{"n_head": 2, "tie_embeddings": true, "parallel_block": false, "lr": 0.00497, "lr_head": 0.0115, "train_tokens": 149000000}
Each number is 128 + 32 x the weight over its row's rms, rounded and kept within 0 to 255. Layers, rows and columns count from 0. Numbers have three digits each. The size before them is the row's rms in percent of the matrix's.

# up: layer 3 MLP up, 512x128, rms 0.172, rows 442-511, columns 64-127
# down: layer 3 MLP down (transposed), 512x128, rms 0.146, rows 442-511, columns 64-127
up442 098:090078133164146134126154116102129106101093107089161135055121147073153125130148101116115176098188169134072155099159152056114125158092087128120147089121168144161151125133145204153182149106089168
down442 090:131150102127120105105141116104144141085093127132114103057126176169047099181101154160084194189103135129097108136071152114110106124153175089108097147193115091093128071158164117122138108102094135
up443 104:115101140151144127143149122105131141107094145089104186082140136177130115084169095208132102141101157119167137024122120112158158105137080107136177101078165112178089089107105101150146134152131086
down443 100:118141089125105140117149160158127157140120091171136105085034091149081166057138108119123201172170138093161139196077119166091106143052184149174078174120111140142156101164180126185164137122118131
up444 080:186120107178148153071114127158144149057120096099116088167140176142179167132136088198107134075139113101156128154117109137118122129073128127122142156158150113140139145095141104108139135167107139
down444 092:163129095143087102144165094075116101097132153093130122106212089087126079155118164054184135154142073170077166161096095161144090105114127073181160174127120154110148104166145141140111171139121109
up445 102:116096111106124096171145123107124108116082194145220135176103156148175114126101109229140157153085074088114107133095101117150207130107154089135114108145149104180132104106081077173132147124132120
down445 103:148107184202130128086112155136166069147146145151167179063091163119133086162119156117167106115115152099138126089082204092095122164109131132093126122101150147118135134155172132096145108163135121
up446 096:140153136159158111146233102118161188149105136156111074135112120145124121177134098158099128101144168083062155046126115135150114125134129209119142134109081117114111096096095107075172113162147122
down446 104:180109104111183166128131053155067109105136084120119117125140123166125085225108112105119146152152129144089114116138155088175108102122211130128130088146141141145165148092132130131121100118079140
up447 101:159083198120095149103091119103113151190197090162097128137103110081157088080139110105092135107135134099116147183116112152102136128096183113096129110086160184129081159200139110141169143120137178
down447 105:091168208104105115192126090146102160100137150121133085147160109120100123074134127124042105155130136096134120112133131146104155127180147072114129146178111047120124155132139148086152144168101134
up448 105:105097129121128084108124140112135096192080118184128112131091091097146158143067158119107099142110199101150179142120128146145133169173136157112105178080088150153094139143149127187059085124155126
down448 100:100118123164156102120116096125061105111136074089123121117119119144159191181139168115109077136146165108113149150105210129140111126183184154143172164117149141112153174141095083094091125135078133
up449 101:126166063094105168083124222179138163078161140145163165150103163184186121116113121153160175106123138120103134152201147109102091154085152113122147093121112157045132103142138117107116130147142111
down449 107:126083129065136097091115112068179132070129150151138107076143170107209128149122112102122182128155205157102072093080147120126163174090099113099131151122126129160113078170141123180135096111107170
up450 105:141088128112129120127088145152090141101095142136167147075114179162178176101131088126117073121179146136120169136119104079155147143137090111091078071116206131131107126112203127163118098162133141
down450 096:142144118185082187115163103162169130099125098119088132172172173078117178137121132087170108161168140116109122153075132089172130127101131092116089144106160141102098137095130132095127144122114154
up451 096:139096102150091125118139101147169126106127217140111094083124161159115140054130091097168088144136145166133207100137054058170100162150163139090081100098134101187157140162131108183140154138153121
down451 094:122182110117103083117133139121156170060129142112131151077085119128082130073136096216168124146179157135121093135162153084150119127121113159157160121142186144127089090099147183135172139156138124
up452 095:115153145090086155094145102160120247093128132079135085169125113075102130197142149124071192117101112115097076110106161117141099100137146120151123121202145073076088127220126117117153152104108122
down452 095:114103142186130112094139061116128153158115098106162123140161113155126109070136132132121123103160120087137133194116186126147128136075133124111079146150131109191091131112166073118108110196179129
up453 102:150108150138089173152127156078148083121121107168092088063115163154127106079152180174155147111155175165113155082069177102142136123133155103170093136139083133127116149139121119140143171144149150
down453 101:113166095148123151134135097086153102134124128128172128075097211157140090131114213227153111137137145156126134090130149109183114124135172097150144098148117124120099149147150096111139172127136116
up454 093:164144177091135111077162102159092076098122075158127082116142104119121116111171170090157199084133150132090166160089113108177131102179181105104142053141165174085176156115179156113129190140087178
down454 102:163156140162143132104168132153113139118126132109113163078085133140136140129123099096094154165115112125141125122172125156139095120117048128090143049092153107174211148152089123141109170127141165
up455 085:121065108112095135154188108099159103173185139120190091122161134102183131111103121116197123102172164061119149148101169093200088101167110071115137153087100161145151097108178072129061123137102121
down455 079:120127148128105098167160148096116082160118137093152134109163111079145143106098169120120120062148189081137162129140071176107115141153172092093147092074176118137139097139134110155098112146126104
up456 097:101136114116139149086130075128170119150093096108103091074190150115115067059138106116151126112146148116122164145149120079112076139067168159112129134039132092099092096167153110167127156107123161
down456 089:117146099149141153139105104177162080106108052117117112106198132142105097094118115155152145119180156088152155127174119130188094181038152119095110102126135132138088125145195085090153144114113159
up457 099:175126166220045144089097124063154085047127182083098134132142155158159093118161125173129120144088129085213114170165134116081094070094091104128154141111143104121131159103144097138113176133087137
down457 102:129120172116145157182123171137149139153153096113083136178127206118120048156145072167125144140140155137160168123127113132163143106075098048171070114091154153103088108132153124117061115131077151
up458 100:144142140135114110134118184116138153191161133087150194126152068140159102128062153109138141124177126117158154158057103147140114125078148133119102126146113147115159082124123124121154134120125084
down458 113:154067181066098128143122162178171152077114112164099122171115142161113184190137163136144105120094129165123128085158121105117122116099144194096138085166125117156200108163078095136080068131093148
up459 099:137100115184113131141069162067135115112137084126128139090118149141166095141105078132139157064156154069089135131188119098163127167143188129134143042110146117128104124155130121156134134124081139
down459 091:159091140090163124146083127114100155117130096143110105065149149092158137125141102094112093158136157113104133118194132112127123123116125120102203134147118172085081138173150136177076095172145122
up460 095:137071111134108093105151134156147134159118146097142088144144126116136135150139075111151123096134185182153176195070102151158137091077061110144080148136119094074139095185184155190131157123190166
down460 097:162139141179110113098180092074137075097145119145139136189094122137088150113129125111196093114199193185098156127121077176129079099108169048102143113104131156126123109173146199106155125105131089
up461 112:098180082146082122143173112057166088176108066102131127115080138163215086142158102126124093134164079094114167082132112128167146147076127148115140157167084107146161142096134145171210151138137139
down461 109:147138071093055119147155094132165069096094103205082104111087101175179153168132111124148057131157085064146142130136145089099149096134143125123123175138142133143167111077180110127118124179135105
up462 104:100129204141166105102176110121124085119114111104066145174122143110138124171087137127116079121173131160172120096119111097149132131148142122090114093179187112128143143133091119080107127147165078
down462 113:155075138171148103163120114067180172136195133138074128135151155168097132111161124094144093125105205144140150117092110110177089087141111079117119145098151154105105172111135121172158121178157108
up463 096:128154146092096101078155102172099137116169141166150126167113147170123061158098122144096168120125110147081117187126164094135155103113129157089119124131135159181117093076107134143159057113172110
down463 114:102078131145120126146068153139169139205108099139116152152179127124065114071130101094078115104184115174119152100052148126145111158107122139169192144132139099080179075120207129161099069113155081
up464 093:171118132121199169105112202094112139146134119086197138136138118109159130143124106093140058103157152113116122192112099152199157113085149137104169140112122164067138118127151100140162081137129159
down464 082:137120160084165122102166093148093114137135113167090083159156175122153119161132146122152125106123160090072129133115089112112126142128130120169126116191132139099116084157142162103203141092120140
up465 117:111123101132150106164200136109109094103159168123060103086155152133064109146149161136175117075102138135118107169140141108132096186151094117119130095139116122158123132150180108165152095090229108
down465 132:136128065192148162116137128115072150193125155151083074177131133099101095134138078127097105117114133125129130164107154166138140191206124119094140161138116123091157097069149121145094082116116104
up466 104:045164132090124100099144177122128160079125121135123166137150132127116054075115117110126065114176080083148126071144103150115133161131160182098184147128079086112109122208118151166197126090197149
down466 103:114085125096134153141153168142072134150111174160106160133137123146067211178109133118139135110137109096167122104111118195059129126115149125103137154116102116121207180119080130088111115161123120
up467 121:130162165099048086130090133076123147127106123123112143175141132129108077183150140067110125117131111084157125157166145089121156147048160092148121106131051169110105159152175092112167135180182123
down467 109:103138123100098132122079169101134128155076116080139103121169076171131074147147143112090089124144093122134111126148137120080147132111191102113163154168122094146149191069112068141145161203195097
up468 105:125123171158105156128123175152188117080104103116157075156081115111145145146155145137084163116125179082140130120140124111129123110109088127119138032152104039181112080178085157124148148118125092
down468 098:099097160140130130138184062160121090138113180145136100137179109157165172163138107170107105147111140171160151141052048098075135192135171137127123198129099124121188113118105162083140076131157153
up469 115:114109125144151051140186130076161127093096117137118171149115153149109083114133088121150068112189169074132088165136089132127130175153135175130124159137087123125164169108170111174150160099099091
down469 109:086126152133142148101082153082082098164109078138162114185075096164136101135176164125154141158121057154117097105134095140099161086106116093125121200128137151158170129131104092133132147182116192
up470 103:129147145105104058119089158094154133126153141093114139086116143167140139156129103137147185117099134120134116170155119093157120105092149155135097110063186163085124128162139098166139173151123143
down470 087:143164142095118092163130138072150152151090099125121099109154129129121098139169119115124158129170193136108124163176101093136174055043150162174094132132123166120100113215108114142129127073104121
up471 094:176151111069103090126133105168104104167202189118085117147115090188186073131144107186160128127142145187119129102167140127171149146158167144094090157165127125144117121175095086083190112169138134
down471 094:171196102164161160118187108103135147116103190160168153116121145154151098190124082132130157117139139118093111082132117102116167128122113122086135137177150146079149080052098134120105123182125087
up472 092:108139144140135111138094157130181113111153157158142123090079191157118141051143116082133093117109129116153098125085086077209124096076134106141088219125098174181117164159095084172121132053148143
down472 093:109162200154151102130089151104118163125145066146060152159097131097121077186144107125101158101162114106095192107143073182147184109169116115119103103173130130113190141183116132155061138104149132
up473 100:102065182143123086169105134118141100102179148091130123135133120106100147127136221142111124103129100167148139123095128155140087161119132149124102127104113089154084120122109097085135129060165151
down473 105:145110115157151171055128097099161129178158099146134105124141139163089147153085130159058138134150147094125166062171099123157073102126163131186159126168131112073124132102179130078098130082115065
up474 099:149164110090141132128186101139111115163106076121166201156117099156155107097131136111128128083154137096076152105128144111139106192137155072095121089078144080126083115159132117104125159171113111
down474 094:135158088172105131108111172169103134093140155128150094155152094081178133097149151142113158108136125084097111122096113133074103113181142177184123155141136134119142090108208120126159135099118135
up475 088:099107153205207115153155123080102148137110101142156097120111157144126118138081169142139168155160156092183177155109120144206127101201170154079123198096152138103145108073156131088095115102093147
down475 089:138135130136089124133112135133218145068089121152127108083143174131189130072169137108134115095117159050143084159126181152166162133133109148177172185088161087194083122103157105093098134127128130
up476 088:190152111090090129096112104169112171108108116116120148070129105106157117127156167157139120146111118136130108125115133151080100144106138177082158119133185094113156099087083100126112090148203141
down476 076:121160066159110136110108088098113129113132155134118155115165135118200113185143131171115078138122088118143135084081146148139086127090139139076191130142083102133089059163085145183163088092140156
up477 103:105145157061070101165182119133118101140188139198082129149113154161160175123075151153125123106081136064113103091131103134159107137137134133138164092096095126160118134134123067142079157129189098
down477 108:090176146147118120094173144115150151142181143166104106113195120077152133120102197155076109164146171110102098146146124202168101188158164150172175110129088148136113085119120133184115108136140118
up478 098:131103143162106122133137125084087076104074138134166125122160211145168127104187118229164093114115104190169082090116184116123090102074075131113104102123122090179124146126147141129190182093133130
down478 101:167151115138126180133175125101216097094119140182111170118164117116138145138122175074147109147180126061122122168105058146128133132132184080125199159099126119096117166143180147150101080141005119
up479 099:242129192096112169094174079092154160100057146141107096113163082132159189087172131086110149101089158130102085109184141135150081109109153139131167071103172169160135123189077143133095142090161140
down479 092:143090129064131188103118096129098155113136112118141107167082153139096088152148150055097077157098124131137080169111134172209160078093092149164114168127112109165181177150096187137064117131161126
up480 108:110110121117108138107167100128116132072151139134115121111107109072128105037148171184128162117167096136120108059159156134120181197094091125132134103092111179192093078124119070135110134119103126
down480 107:135110149118161150097176117135097174074114140133147126099121106093139115024169180144144150127184099124101129124160131096154138136129142134133125141108143163175140070126149070139075133124095096
up481 089:088101139090163086181133147167131105145134093106100172166060083186240094139085110124115163081127140111134148127138109140123121121122106094117103146159114134152110100146106139158150176153096199
down481 093:172141090119099079155135143146113142122093136149127074104127154077098138143121113149113079173162184148110092099175174114149109173127098158128155144118123118116125109115173111119148108140172093
up482 100:115105113081104116114108151094127147117175146134117153108064142171207179146101158100108125131083123103116164142131118097173145078117140124167096146108143114125100105104136124194143097180079179
down482 098:100197149134123157109122098103148089095098150143154114091156110144142114114145159122126198178123129151098110159108174128167125169097139124119151117113091167143092137078224107141125121134140135
up483 100:142127091146111148101117163163139184105119132142112124125059075054119136118089132144149139096157152107118130133157124121132075166180110081156097161072140157130119142148160137127136151160136144
down483 096:174114128129096102071157186154070119122126101172153137144111082090120099092126132121092114157152098141104137103134060147164097167144134095144153091125163105164122092092147197109110116134055134
up484 105:133131093188114146125108137134140116158138131109153153088079110158174057110154098149153124158148133154099140162080120135131117058137130137132108154152190195140162163059116129115165201119129114
down484 106:106118133115128108090187142201150075123143071097141111122081103163144124099169106109142154101143098134122136104151100120100153068161162146145037108145135089128215146109095137125136183147081125
up485 098:107162139103093109099153098087136179145085083138073098063087099125122099100105115131145126191153135157168119151122127140111098076129186110119129170110126141123081084129187091164149096129186116
down485 097:098166136112154124154121185123136165142100150087054129093161181167162104146134163110133143168124115148168163160077133141130126070119100119150097122129133166063084091091195103124137073131147142
up486 100:120133134125150142077188091135092147104074084074161131177153212111121122115140131134096058147150135102172127122173139139134136161116100162166164143123098129123154087096113098102128105064110173
down486 085:112146169099125161154130151120136146086092060140164100170153202128162151106136089117122113080166177072111137117177115190114142166074141150113169118120119132178117097110141123126160083111121151
up487 099:152134122145153092146146152097143091145135108123099096136137163160132057111142173181127208144130132152110177098113130168182161127080100114164118135124105131200085098062217135128165154134117177
down487 103:139105148142101118136116090142155178128174170130192094144045102116127172112080115124134109159150161188148132127098109131107169116163139120155062074152098141133139091143135084149138065134067129
up488 104:123136084069110111140122091112098135109104162110124121114154115123118172157116131155119112157130162192056121106157142158169169171127090152135153068164132099154141158116166132189052121146188048
down488 108:110099136208123151106131126092146159154100144134096078144162142108104107131140105078124124155100112120152133190127095160102147108110144071134084204128110171066180165137069106143214125131086151
up489 096:166108143087069174091102154168136164083057130172141153127116147108140152135171140172101155098110121093124136102160056094074145086171148149119196175141117049063127121115160151115154180132135177
down489 101:132084158096107108089128129123176130122150094199110086128150138134081098145171096138064190124114147164180119145146117171137097146117128144166165142120091093116135151146130067134130101122115105
up490 096:123150162158128175142103102077157136076159126171155118128125195081181061126112143129105118068111135122130126146147159125119117096190110147186100091183145113192110135073125099167154111163153098
down490 097:081211133145060090113132125079142145089085163192141113137158108142105203108095099167115121188105157111113124150125076145072104130116099131127132120110109175079061122198103131170081118094135168
up491 097:163101099094120129139127115210117146097114145096080105120117152103108079142093119161102129097125166097112190165142102105181109162095128132146096110112190079142142090149105165233155137189151126
down491 101:097152125144085163137216107072105087137126107118111171087123088156139077103123149133177117207109181189134119117174171117115109071109121086109122119091152113087116132135111137129164149120117080
up492 106:171076116177134153122132065095121114098138140065107083124116179176129092128141055190113115054058151086175135157096110130135126076147132157128185077114139094167134108141156117124109194121080114
down492 101:182082108082127149117143082087102122083132171191143132080141120109141151101130099123147115090136135123070138169125083148178154107127095128134172153084129163104100120177206155088079105173174174
up493 096:113075172157157108162128149132127137142041183140172127142076135136114116128140167113160110186110156105124093105113132078150116116143094110102102126134149089183079118176112146132114101145174151
down493 105:109095117095110139112120089160170101095186122141080131117106096135171147106106096099220123158159057146133156119134128111111182172143109139152143177148149175174115093144120102115064165113094136
up494 108:111062144183139165144092134173081122082150094105156157136118152137168138094124160145124143121142095165140115105155101172165154148125140117154123108174117100118128066140114090147105132153149155
down494 103:158120178157160098167114121141115111134071116104107125113146102128113114060124117102118132157078154162168129102095091150065079103156147145135117130135138171101094140108164130138136076108065078
up495 110:165112129135127131070082186185111117200111085098108152126089158158114080141142108105109062109188138160098135130173115128172137134126120138149084099112113124074105066101156114120131120136168110
down495 089:129170110126111130137072193135116146151129083118102103142095178152097091106115132145117088093187206149097138128153131159180126141124148125132095079136122141122101060155171104118133121144162112
up496 092:082165143105099080132164131109127078119110105152134104146137181120088118106119127094130123126136125177158140101158112086127091137153112158093141119101129095094149139203148120134088115081170137
down496 104:118145153144165135165101161116132100160165101137166141106105160100083148049142119106148159106127128188137161121087167080110112164140119174107165157142126140089091098105155141139094079121115144
up497 102:102099115146132162155156130155074172131099139151090138178144134120171127126113108141161104146155145076147076142153080084112160167144163117109153157188101139172108138144151107135172085085127158
down497 092:133157143095119145163131087095132102119153133112089103111169175135159119129197135127119151094136148093123126087102127145127131166134152189137092150134151198119085146123095162143143111118161149
up498 091:138132118145141137066135088155091172136062128085069031141121134140069147138098076153114132120202172084159114110124133142146145156164145127116153170182127137128150156182141109117113137148117122
down498 081:094133070142142137099147110168139128070117071146170145167143160182150112166130152136134134170053156136114113112131160138125133125109073156135203063147157209133141033115101155093102116191114132
up499 092:175181178137106139141038133130143160079157131059151122148126237107177083122175109150073141147120092105118112140130140139145145108126162146127101086077147122098142126170139127135167145102086058
down499 085:130118157118084114141111154132111102128137127162143174099131141162169154165184070126128144121145096185099071096107103123107116092119122118119147096181139055133109171189110158108101135154163137
up500 106:118092141162121129101200158143140084130101144122143134093102178129152147100094138113151086113144161115113187066161171145140149153122113141139099121149090159128079167088201100151109124137160068
down500 121:102109151179117139148108140125115148098115143170112110127161185128141039105092138073101136161072143136154141157150165132138099099149084099140107125106136142124092169132095120128193074192093119
up501 091:109131146140120169125133128108149121079120172075153138125193173131166120098128125147124076122137132027137116099149104131146076167079112157194121159136089117117174124123070171162098093072132097
down501 102:119097154143110149200139106137093137180150172180170139122092129197137149135111127137121091100126130130099124092153172164108102081145141110110151135156138115149145109098129095159135164160143123
up502 093:117089187104085094096169150112130126134128173093127140164112161108152178173087154129064149136144143121158159131068163088103092114102122091168106142132178124070181105123176156205121143101157166
down502 099:120110195092132115111107145103142066121102071120199069121139101119176149132130121176129131146137139157156129117057130152121095182174146170153094148110152090139099100152085108145077140138107068
up503 099:098156142092165140144113030155136148131068176147111109128114172184120073155132151157146166118160119137101098141111132111121077167107134177116118107107135093129105105162097080112083119149105074
down503 104:109073131070090088107145144098108101063152087072144176133071124062152112157118145148116162132143120106120169132084111123163159118186117121157078121106137138159181073156125132099170092150108117
up504 131:215109175086166059105156087117151120147144111084105188134114090077156149146121105152053118134128180137139132122098041112123070121130105184136127119129160165170095054113122108174143150157142159
down504 124:179123138112158084118139111132122132138114106118110166112102070062155153056149180139104174129128201126145126103110049094135083124092110162152082103130159162113082144131151106150174140152133120
up505 093:117139145111077137037132157150115130139123127102171117098133149133124132105107108147141072140131100146148122093129064088097217116069121157142148141086092168173128150115151114134188126166167158
down505 094:125096188143149143139110179142096143159170086172104145180098083125147138188093140110119067172111173165123136075164103099123114074139096167138120092121108152134155178103098136113147105173072107
up506 101:163122078167115159114117087136110143103130172158132142088139097099104138087138087167120159075153118108099134138160104117081074120111166222110151069133092066130084124138174107134183154164133097
down506 096:210139063148130098102200160104121168173096122114129152120137164094123147188150129121087126135171097186077166065132143073141121098111126187176122078114112136102103122127093090133137186111102115
up507 110:091156118143097166117162114117057104117190098131105123118116124100074108078173204090131148098111180089104171164188143146121144151199123140141140021090139090134090133143118117146106140163122119
down507 109:144095103143111142119135143103070095151118117137164114126141149090115117081162086145127162076130176172131159144177135120133181097097180191057134123146141113162145092062122148151106178121153065
up508 109:114182156163089134120125127132147132116056115075109150121174221118141114059172097138056154116118119115080181087170119105093118130141163159187138138087108104132080154146100099190131141127140112
down508 101:169131091099120143142160173089122111076189093125077124129204153154128117129077135140096189082146126149162151139113099160130100122114105155093127152093045091118200107160122143124114215166125117
up509 112:132114165132111088126074143120214158172135075126158148128113096120159139151090094128131179056143205107099146134088127107116125173118091203048147060073125146140093133167102115144168069152105095
down509 096:121127135107184098118100128090156140149109125098137124186166123103103163139088146126145195133154145112148174139083139143079095118100114143026099121141102100115116221081050134171114047151107093
up510 100:155153070180178126113160122098126135117076108220127069114156095064145110097102175146153155131144151153155162164107126145150099106172084200100142122092082103132140085159140130095122112164115178
down510 101:109094127155138131093138127109112161059162108093099191123096155148102173104120069136133111122124106111151107132127085100132151162116117074072118109127073180142133132118157097099136161083139117
up511 100:069158131133075119139132055128129136092149158184131108128071170135157149094168108174139185114165170147106150133127143105097112153147151157134083114128158155121115129111195168160090165104062144
down511 093:090187161133108160081099161107120102137156119128153110118116089068166168125124138105156129126158130117089123091161154092162101153176142108156147147177109070146172143098145139103138126075168117